python train.py --init_std_down=0.0353 --warmup_steps=200 --decay_fraction=1.0
Each number is 500 + 40 x the weight over the matrix's rms, rounded and kept within 0 to 999. Layers, rows and columns count from 0. Numbers have three digits each.

# up: layer 3 MLP up, 1344x512, rms 0.0353, rows 1176-1189, columns 64-127
# down: layer 3 MLP down (transposed), 1344x512, rms 0.0354, rows 1176-1188, columns 64-127
# gate: layer 3 MLP gate, 1344x512, rms 0.0353, rows 1177-1189, columns 64-127
up1176:488535569540432511550457512594490500444487483495486562479503542466520483503436518538449495523480498418490544477536531563509461470598534580491509529592504526553516456437551502485513527529616389
down1176:489599534502512542495516485538463521400493470522408594537578561478485623482513540513524547541493545491480497496461485564520485539509517553449577471481523527489518504506494481532510499546622480
gate1177:468462464500540469484518506467529541522590457510501444480525509509507465445482476505467511560471474550485522476415561465492444487513517490501496530500547462559561503452513475501444464434516465
up1177:446485478518462484517524504462513489507503523566533468404509488457395522486565488504470507520482469567489501494486504463486538555470486454497464478542437461524482491468497448446489543437508474
down1177:551546534483499565534482537552491510487545522493511467556445500507568497463447478471495459522485494492418531447504565560485507482528509523523456525454550472544517508521499520572566471546428470
gate1178:477455532477486491507541585539511527439462488518531497458496433467527506476467511595462498528509456527466415476504480560541545525478513458513478507519513547532567522540420546523484426437540482
up1178:543500409451590463528510563481457446545491474457493509466542480488454488487470504491499441453512456484459517504578487520527487492484534504522527534415505451540508458560443566492483488461470435
down1178:465474594490433517464423478547579518478485493544541473492482541476500477498529516521449527555466546444491428497379512497459557516520512507487477415591473535462488486463516450534518585549564581
gate1179:512480481519469438514456525534492493556529512546468572477514483411446532482504486471462513483490439505510465517480496500454488451560419448504468428547489548620554490568579568474498428471459472
up1179:507524525524535467492437564514505509464414470476540538439430452506514500488440548432533475423524506519589476447599536507421459526464573501490539481517525525501438436546540483501563470592499531
down1179:530512491472485594549593399510514521548564501537501489534575567479572503541517478548500474528471510452470463562456458491582520469524505540448454595440503447476491511456477487504489565437509468
gate1180:494446541496517513517473446470457516530501500457521449496530514463444559503518509456502529497531492520435538481525474497471480484444596567485508565493463521509482509519547535489529508570553420
up1180:485500545492496495474495480499508551484477531521558455533527468439487474516504523437531526465553514534453521511548523469457435534482511478419464405533471477465415492432473463485516506520512518
down1180:542534481575502473548585549475513506529421558533498518484481441524492584499483505521542427474492496459475485459486485558469509544426464504536496576550498520491551533510538505485516512546548447
gate1181:523511488457500551519498513483554469444463444460490477480487511486545488582443544497476485479566470533526519540564495573509503509581439546523461549489394457503573508494541491555582530398429489
up1181:500537491528483535462485433499491540476519501468511455505553574517509496562539500495482487514492512568450560487439554464521527476519485479540475496459520500458404439567520471467502450452577588
down1181:560519533449500434517406447399538459579511557512514527508512479469450517444481486510460497551578543470517463447487505531535500592464460477529466534513519460436511487499544460501474561522482483
gate1182:444475459586529445540491492495492461479479447537407506442495517487434503466493539403471542508535493545464446476505457482489514513483504482519424525464539542459482496578510534506523530434489390
up1182:496509529534527556474506559493538501477506505455530430505458458542516449524523526520493514513474438477534453504493565494552544516481539520614491573560521537538468461456514496483505484526582572
down1182:445464449503536488541470509534558511558533518518445518469463514441502472451505500415543513486481525540447537480460389526555436425458478584503498472466492539435539486528546482481515495516516477
gate1183:473418541540587560503477467478536500429413450469500549470535525532522497510487463546589497514501458508528460527492498476574438511502511473511543408513475498493519549462564533531488534537466502
up1183:471456491511478430583445521488513474505509519478453476465519566585425506477470391508484542467478484456530521530455480537477551437487496517538469521520440463471572474477564474493523476470534521
down1183:527438502555557522504533494484526483517614485487457540531469494392523514504574531569554490524514460523472590540561465517498420514506513463550584542578468502456468520506485492381560495514504533
gate1184:542430453430503527526520413541453473561534484489497439499532454546509531385575456417497531506466522463508539545456575501445500478473524487509467560411469452540476497486547618489517473547517584
up1184:523531570503480450543462519379537551542519486450558481467503559498536510478522414505499548530465543516460525602492481431508502528490511523508484478573501511483481510492468496571488519502512554
down1184:483447502576503454570532500495520463486496517526463551475580470467532440548457491496544495502494471499544489459500536485498487538463438456471579493504482455497524441521448454481421537485531493
gate1185:519545506508484528489490551518539545468465567504434521499518503549523498495537480443540535495524556506476441513533465500491485508532508505446439475443512580545509569464521572542432469485459470
up1185:489436491509540414485504542521495558479495479471461501483510513508469498463494534450540535450463496506485585538508488575517460585460552418505461584474481537470484476586544496556432481517476539
down1185:515518507522494521513469487542479500507487510521538479541504496461512495550491469587479495563462482429534473501514526480499564468513469537563500470525544459512492470428430506459581456496550533
gate1186:484461518514535452467511498470519417489564449494424540442497514487545404510487485494497546562475532479483512428531452512532595588446528532509482577509519539476556514424561517528568511458563481
up1186:497475465561510550490551461478473436437477508488471514463522521534426550520531504521536467558564410445473546458561556513499518481512499474472474436573474579462473491438526474521499494521517436
down1186:529511526457445482555457519506552568508469546538541480538582447441523452437458513479448479457416530591554530576470405514437547438519461484527602509462509494479523486550504558528453513467439538
gate1187:465504472461541590483477525485516466522466570489477493534512515529488538512429521455514479499541543494555545570496568544526510537490462452545531437528490472526487436601522536464521451454498497
up1187:581475537503535527542599476524496512404461413523466414402463567536508502436507462519467576595496446496465508396533528476532491488444524544546538598475518476441512501470456486528486522496432543
down1187:531425492487534532523421502476472524478432491498435541499495568462490499433464448452511476569501501506583516482479534561543510547485474483486499508474487415459563458535523533500551514434545518
gate1188:577511484528507510556555505484365534484498591499461454431516413521533518501504485508475582493452508473421450489501486492506534501540465490553494498511448512485433470527502546441507461415549494
up1188:448546445476534520480489453503557540491485483495510473507436481503497449535533406482490472543573410496517475542470499469503489481481467530488515459476543524521493495473491547534504475538613548
down1188:540472464530505478530470456561495472472477496462509488531477522492527543481516471440479461481515531505450510463508490454493494440520514550528511538542480481556506428474532510591563552466467476
gate1189:483468533460439473489547499515567484422517514469540499500507551473462444503476488549464481546493555513541472552458512454464443529508501518574424545528485491482490487539431408477582505473467545
up1189:531570477520412470523466501498518524491484498506511495474488508509499549457526479485529493503450469516498513508541482524518501494466455513487499476431565531463457476417502488549519498577517453